Weights of a small transformer language model: untied embeddings.
Each number is 128 + 32 x the weight over its row's rms, rounded and kept within 0 to 255. Layers, rows and columns count from 0. Numbers have three digits each. The size before them is the row's rms in percent of the matrix's.

# layer 2 attention output (transposed), 384x384, rms 0.029, rows 271-287, columns 0-191
089:173162108171087128087155108143180120151111146174125072124116142160172139104127116143117135134129118130123139070097102111195095142140140081124083086139061060153179134174177119109123134129143134112170089125140120084105138121137138122095136124094102162187141209124131080094166096132128113086121126130095112171143109165057169095101157094160141127178155093164156119190126149132129073124112089105152057145161109114160085157139128104120131141102177107138111096093100133152146178123136136132115148145116153150152101123133147102086114136114167118078152136129129074147139146090122128116
100:121131067171123185150058162134091076150114101144141128148101135118091163175144153049114128091093174126142125140153128116056117148102095149102084195125137146165154150102137134104160170191126144110156143141087111109201138119088157144102111132098167158147188099070106123130128085146175106120129120110093109069100105119121127054117098122132145127114101119112129149055172147142161141126127119168101230142133138076124102172088103134132102103125150155141093118062148174118121123057117130080134141091121084132128104128212084106037141131141148104129119131143138113147086147081092135100
099:146097135145139099104113102135165106128154157144177096137134206062148160127095082173083076083128109061103111148166103100168154130109166110109159095148105079112103129164186079085125113143131186080112155098114127147114085053101149203152142155137138100121176152056140145178109164109179121074132090072108124107127076173152060138088143160108061127167124083175106107115151173145131109116052109137108183134117125116136138114163160145141088148120081174142131145127100121138157169148109096091101099109153128159112142105123122088111113141113142156082185082104071158140186182107133223141
085:136136144182130160120128141139131181094109108119175120164126121097111048155128110125125106087135126089162152134158133092090127150180054099161152077103173177089104102094092103112162118132158160135123105173143157141121124070059107090138199077103141138094110091103099068158210103131186099061122159083110098026146122142103146137112104098147140166097175083086124113139154111151156122127143197122116181157102099137123133127083127143158080171200117123208144119151166171139085135135110153178140121164183134140144117116130061104156115087141171139183133092114145197100098157141141182104
094:132170162087109100116068087150099130126109100174132132147049214143058163151114224173147169104105104169118189135075144103148091178113087152165086132119124150129090159106118100111140195162086081071191150157134137135125089122094123094165108116093148141126157118113108067130155132105163121093081173133099113129114119171094156092114157106162134131103135137132174177146161129090133146106113128144136137075134141108127085113212106134119173140105101106175115137173109134121083152115170111151105121171142095173116124143101122108105204138125140099103137147181099115170127179116082148087
093:106116144123137101127069147154119145132078082127156121153162167131122151099167108119154131069104185123148128107151190159091126148117098145096122192143157187135106133092050153142144135166096112113129097086121089122123129146144157120139089149152164175151128108104106162096183097156152116105158139109162106155186115125092130095087115127080140122125112106145147196078169111149179145132163154184120190089093130157124159198136117128081153164119170032086108131128132094132083070106129144139071130122094075110211163097165111158106195134129080084068106116062111091171097154123076113092
099:134084116126066174098114115120086138121132146175152118138091156112129126101128121185098181106084095082162119131116164128110103129095107136099146196133139185167122124144108138087145166136088104208132120077099091161148132114093148100128083167184124078162119071083100107132185111131175147120154110130063120132181122133166120133106153049091139080148120098118155135081136118126126153155134230111083158098182111129147095136180100139109163125164130137123087088180147107067145150122108080077136152166086153150125118187155119152107146152129139114144074101063147113145147126149154113156
089:143109145148126137120143137127119136112101147114124153137188141108113153133061135125132181112123162179127106136162094161065118065118136216095125156117090091122133154142126169118104130127134137038143060129136149085159140173147186152098096151123105083198136128113157113121173123146077178098082172137197096099132141101107110113131095140165129175122099158091199084178118145115120119139148117113129124109043103163112140181114088058130153093120159068144157158083168197166103111162129123079128129158086142135128133105123192074126158129086094127106097156141135120158083093092092035124
091:115062127178205149171183103136101097140160105125127126137123118183156147121167152127138080158129142079147086142137128115123105123158110082121204095138091104095146106129148099067120089152128151098096123190093125143115100122111150159122171137116083123129125140120127121176120049121164081134151083133131131064066095118103119107137166106172095155188142088142154099126101112121151128110155108084088141156141143049114074124089148124181120041167127095191104137067099220161108124142120155131141188150141169071117163139155098078113134110188136114121127104147143141178147139180140108156
095:100113156120069172180153122176087151123128138135152088149104173116112123133102175164108160121071103074107087109112141119115141106097135123116127185121083152096124171122128120077133130145078128167147106135116097160155106121120128157138124126147131085094092118106127097192148171108138155099104141102063045119150122142136134131127186087148137124144139119148120158130102099107105137156093110109112108147156143163160101158136126159131206075134111055097116179157152110114116215119121045081095168144098166101177149151173131134112154155148157097149177071050092127182126127162092087141
097:157127159119195113126130102079093191145187139145111071164144087124133121123092143119129147119102080169149186136097123135162126078111143146110089149141099087179187062124087134139120113115094103137158111130157126157113081158125165098141079198119083105128150128151113144079104149114102176124112116128149158118130185136085124117109111092159156116166186129080183166163160111084117104149126135109134065139146128171099112149186089105155220117163189104148110157125189148117118115147101152104140149200074192126087167171095179143108204140111139137094157120143089089153109101157110125170
098:125136160131136119138087164075113116164088179157115146129120160165103140146095179138084172083110136087117152113128153111107129147075154139131075168151170071146123145163169121137155134072058047128150106105120128143115095151152179203121082134135135146166131178080129135097115138155093094110175085118086152101134147111121144105106131068113189128137109116134190134098200100141116130085160115090141153100180151116133084149153056094105174132167161133088098125149109137073154168112142070094143113121107159202113112201150150128093181157131126130082114140099135136148168117167075097118
093:090058183136123094143093142147126180150109127085156119145105151172112126172158097136123150117073142141126187146136143148061169152142065173131107168131166180083148152123039130119193129070128077162111110136143143118123114185087153154078150119153150106154060113111106146134194075148162098127098124140132148131197110131095173123096081116113155201119141093077179140074132020153187119092186088116145117136120092089124161128119102105115145155118187149086138105127193129109100102158193135155115131138135129183133097150139090138135151127151152075148126129132149139121138129129123109115
098:079108071150192092093085141148180130167148069132158124121158129129113141116125105085177064129078166133173158164134094137051140183192117157146129141125116118095080116147092145110102130128189114050101144111085163151141165156108136141090184086084102152090148126115120143189152078120141139088206116173128118097097108104133165146138094185184086173156113134152102106098158231149136188110101105158152158110084100092111139092114097099196140140133136159089093170107149157164107157098158120157161113096089120117147131084106132088132154060080133128153117082113132138144103173145082154109
102:171131115155135179127146107133184132086155118094154085182075069134143170146121091134134145093138079069155155154077138081184166221116187162152083062097087147146087097124117074103109176133117116199135120117107122154156102081107060123086106132128077125128130066149130102156182135159153133090141044076076167072138109120145121064124116067120089119114129114121116126103141112161100150107070184111130146201151098165100131162164126133088198144128128180124142113159159172127169171081115131113097156135175161130169147097110115179127162153181195115120135136116113107133143100116133113108
096:118105120104139117143069083172162091110162087113176094102183121109133194149124116068095127148144152136184073138115162137147122071118178126122069094111084089115112193139113132119067079167167166115124113089118105181146100115158151151092169204135185177189134147113180140116097181128109174113106137125191121180107134149164123127073159126124111183143120066174106078160115127166147150213097098201111171111115170135134172135135110139121115135080123123087144157092102063130098122138088119089129107076077117128156164101179170102128112125112137124130151102091095144140101128132104082112
094:144174146077173155122167116167125111069108155128153083161152059144188127106119147119116159135135109201110147108115111143133134151130106187154080060109129148195141079136135124121072063089109070139092130097158135116109175085110101155153118135130122115050063134187129176103106172100113148184107176121079129165115151096114102129167174114148142098125166179130080146131098140170079092089072189124163111096146125121147155116153099121183172103143124156114139122138182108144164174157069157175111138112143201197073135147111115162139134147119175159136138144140058098176138043136118110126
# layer 2 attention value, 384x384, rms 0.0355, rows 272-288, columns 0-191
096:155111091116126179118092118141144101127133130121064124074152120077136169130086120146164089149122131098099098210147167172080114105150175105109179150109128101041064164097152150086112159167148115173095092165143169121136143088090116118115144099094136170116107102119176097127069133138133126142106088148107090130151090139102096160120104122100061126135106144098093151140141115092103188179097140148059037118136118123105097098100148122097165149171125149067113148058138153091105177095126179075108176095136125149114174170132090124115156204154096170135137124141194191162183076113156144122
099:150082154152086145171069061155124145089099142111130075158052107108131092178104106122105101205148135113123157080098116154126118128146183131101164113135097117140155067140147175101204104119108119142142131174108116144161175174128085151104131174094106107105119136143105100082143116133148131166152122071073100124079140106129189131112149175139169121176152097190089116156163105145123107122145191085119125082129142077155145112129081142095078126116110102087184108121113090123136106119162108137086103042080162121108132118181161175088166077173098157144088160089082132167140161094193118143
089:135115182162113125122158090149192189120093177129130097104150151094134103117116191141104106137114140159156187074098124147140102119118155078086085128119096120145141159165102160087082153098104180094148070154150165092094142162140196213107182118121181135130183113161207126133082100093120048088151113126097092126133104179135096155159133124119121179085123119157065106133148167104172141130107159067132140113066113076154097163120155189122172153103136149139117119130143137101153141098090098144134161086144125091131140138094136142144134158164088176118086140139104087131115102106147107104
092:114160157094156127110097145125176077106086135199136124098069132052085102160135191158102131119137141128132102083117135094132100163112100093093187119122147132141116170147113116160157081106123112157116065206192177109134130156140108111133112110164095076123195118124165073184057172063158144143074149140103149207113129143126145146134125171154168144155109133149119118131076151155102153103117069138092072089111149148094089152089122147137170120137138087145173134110088146145133080156169089193179129130105136117121148053101185162143166130180131113182131103098152128069153157137145142104
094:078129094050162136137137180089113111116083181108120144060069142107114146153189112168172153155072163121173153128149140107080121096116094145106122129141093162106125129138073157156112107159155087134086131149115099054146140162155179144100093119124128155077118126126092140131114129095109135092105090146075146204176098104078113119115088155139077128140119171155132160110106122090119192079147116103187085131146130132143108098106151095079107114180133100090098058074174126140146145081119112145106136137080084152182157130112095083148152099117121189106140144164158108166116055171151118143
093:137052072127167163111095074106141179178083107108152081109103159092205127155098133114131172110153134170217056170138066139159138184164098131112116096203131165120129143151134138164049106142152165135089136128124135180132097122142174102148108112102136146168139183112147098113136137133194136132151108099100134173109152117115156155109104079090074104093141138101160160139095161119177138166113102092176139120165123138147140103155079169093097098173165139067129113134225143096126168109099117069108159099130164075186156173208129166114116099147122102107078155122143182121128139170122101146
089:076152121132133171118151117165106107063105121103122197108104105198144067114082077138093115163090161172118120140080155118110155139173127153143151146092165081205100168157098114146078129173122195069101159119137091077102105125158177096145101108067085099174132135151143123146137118129186117132073144110143075083130134132118123123098123105143139126148170166093132093169140178140096078161133096094113137113127151146068140159120121095119124148156118092112150152110151125100161143100159136152093130102126145087097153140136155146168118166160160037118082139134170118132086106129124111107
092:108090159125126113089131099158081115079170060095067105186124173147137092140162101162083110096162102166058171098116095194189129109082129105117084135158140108129120111084098112138051142085136122135118120034166157076103081119133134115146088151127113129145074093108178117114108130173129131164169209110099120035090123139155163168093131154135167121123154078114132170086157142168112103168088116133179157078142127160162161113112186129113105181124108143141095128122078153096126134158113114147114145100136115077147109131088150126175177117181114152179136174089132154145162166189070153127
096:157126116158127159126114135142156184038079120133128146092131112141117101177145126137166176065147122157169112178086132094089144115175149160117154101100150154145135132173161123181144091134169119102115136102079156158133168149127141108103153106100115098178130097161164091120068115125129158157130186183120082090096078071157096103156081129149110088169126075151136092113124122079084158117061110123083072139106155151115125138111159113066129139183130107110169114078169099143118149153099197139090089063086092123121129081118159070121111096103033178103076106149131113102176088149091081103
093:087121103111114102113103126110099149138165151122053140156120119134168111098161152125118106128053106101197108131106171163153087114086050129182121099200124137175097105095076146093061166172169101089126099155126134160111152111124080100167089130093149110155165081143124159151115143122117121123123174115144104095081121049114152055108113135091127088155202073130113090099160143121124109138139153195092162144125122135165134090156142093086113161123111118176135161177175151132123089136077168112177135095084116131154126162146117107119105189077107015160156120170147079128137068189138116143
093:169101183160151120094153141159087137098091122104096142128091141134135098067089127065174083127172152071144167154157139164116078167115178178100186090149164139172105144149122181140108152188169160127131134174082131195098117146114116120180105059140193161130117163070109085130133137132108138102163145201178131126124078091067165129098178071116093076129118042164124186190128120161117061141161133123124132080167153158168130100150145111153148139138122171056096083101105129130129144186095159156132144129051103116191152117179112086140130139126124131088126099103149132082094143138180102162
096:095173140111121168122183208121164138151094139103147164102104093089149090098143151133115155099146149148118199114170111182089150157172098151177093098136142102130148090122101129106155148105088162129146177156142161121142152126154207119133148124104161117105124095179128128148127153076135047103102129141110157156088128155106090149164108170148112093148147124117101183136134115097135098141181066114212159145145173068120140116154084173137165144144115122096042136085105089098116155144131073097128163122156135164187163181162123155122072110118108117089090096151159142108178092145144122133
097:151225180146152137096180106082008112090127148116075184131129121067099115142116174159124127172167178156060158078082082171079094135163118146162163142151163080161141182148180134080126118143139131143133149181140141074123172093185099131167105078105158112100174138186172114109153120107099123149128120136112113054155132090158115135160144082102178153077127152129109163088039107120107147118169085104108065127110134147102081114109136105080124145148164152111106131124086149145113125126213114095155141074143123153067134124166151138168131112132093170149166162101101178198154160121144175121
098:122085155139160082159185122169164155118166133106152134122158176141184118139114147045157085116112094093129118125104165063153092166124148064074123116114118177116151120129187135126147118153138107094157107123103193149145151092127117123153162159121152093148111148152150109121099125096101161147103198051138158203121079081088149096145199093142089124069147111151089155131155089130116179085097102109104086088081127100103134093150130101144094098161166099086118165122180124116135140120141128155130165112063162090138097157153162219103155150087066108120130150137117117135194127146124120088
092:095094137106127182154167100110153088065162147138091155051179145153131050152092125124161106165112137149122150121136121170080151112143068175156111080141157115182147101158122138151186082120094134088167167105130154107162138131180147081143131096109135167126127159115114124076157129114105186175124085141127113169110127168173116084096109130126100156155184072169120067160106082091072085114080111095112064193145111112110129153144076082100107139094154124124145096138141144107100152093093143099123118156137139157118122197165071107086158088151158142139143142120149107111115096155127098130
094:151157144109150084078188182151129108171095124180107138122070144153143081133142089095118152100144149145127080094109149107113094155160118109148138113141168109125159158143123118120112134100114129158041126114118154159121136085119114136088123092147079130136103119148096051126137116128113180138108154125147102164150180146161142097112073115093157105152126176152088105171134137157120138102118110150098113090161207112088158075147102112164137147145159147103148115154140101105160165152113122143140148094150127143141134180108061096056103138157188166076126128142164103134090170158087119089
099:143150105092168082146076139130123105116105079183127158127160042111170163156151096175126126139135090124076132159128141140166153155089085116092099109123093142098103160138144139086136092128143116147121127175163121119092158158062127183170180176169103121111157079145105121130143146076152139152094109172152180125131101176174179170160124148098142086116095120115114133126155189166178092170141178147098131082180164092137128124146089166112155153110090108090129160131123122144121127121154127165180128135131102141151127057167146059157092214166108101170116106114169084092191153145127136187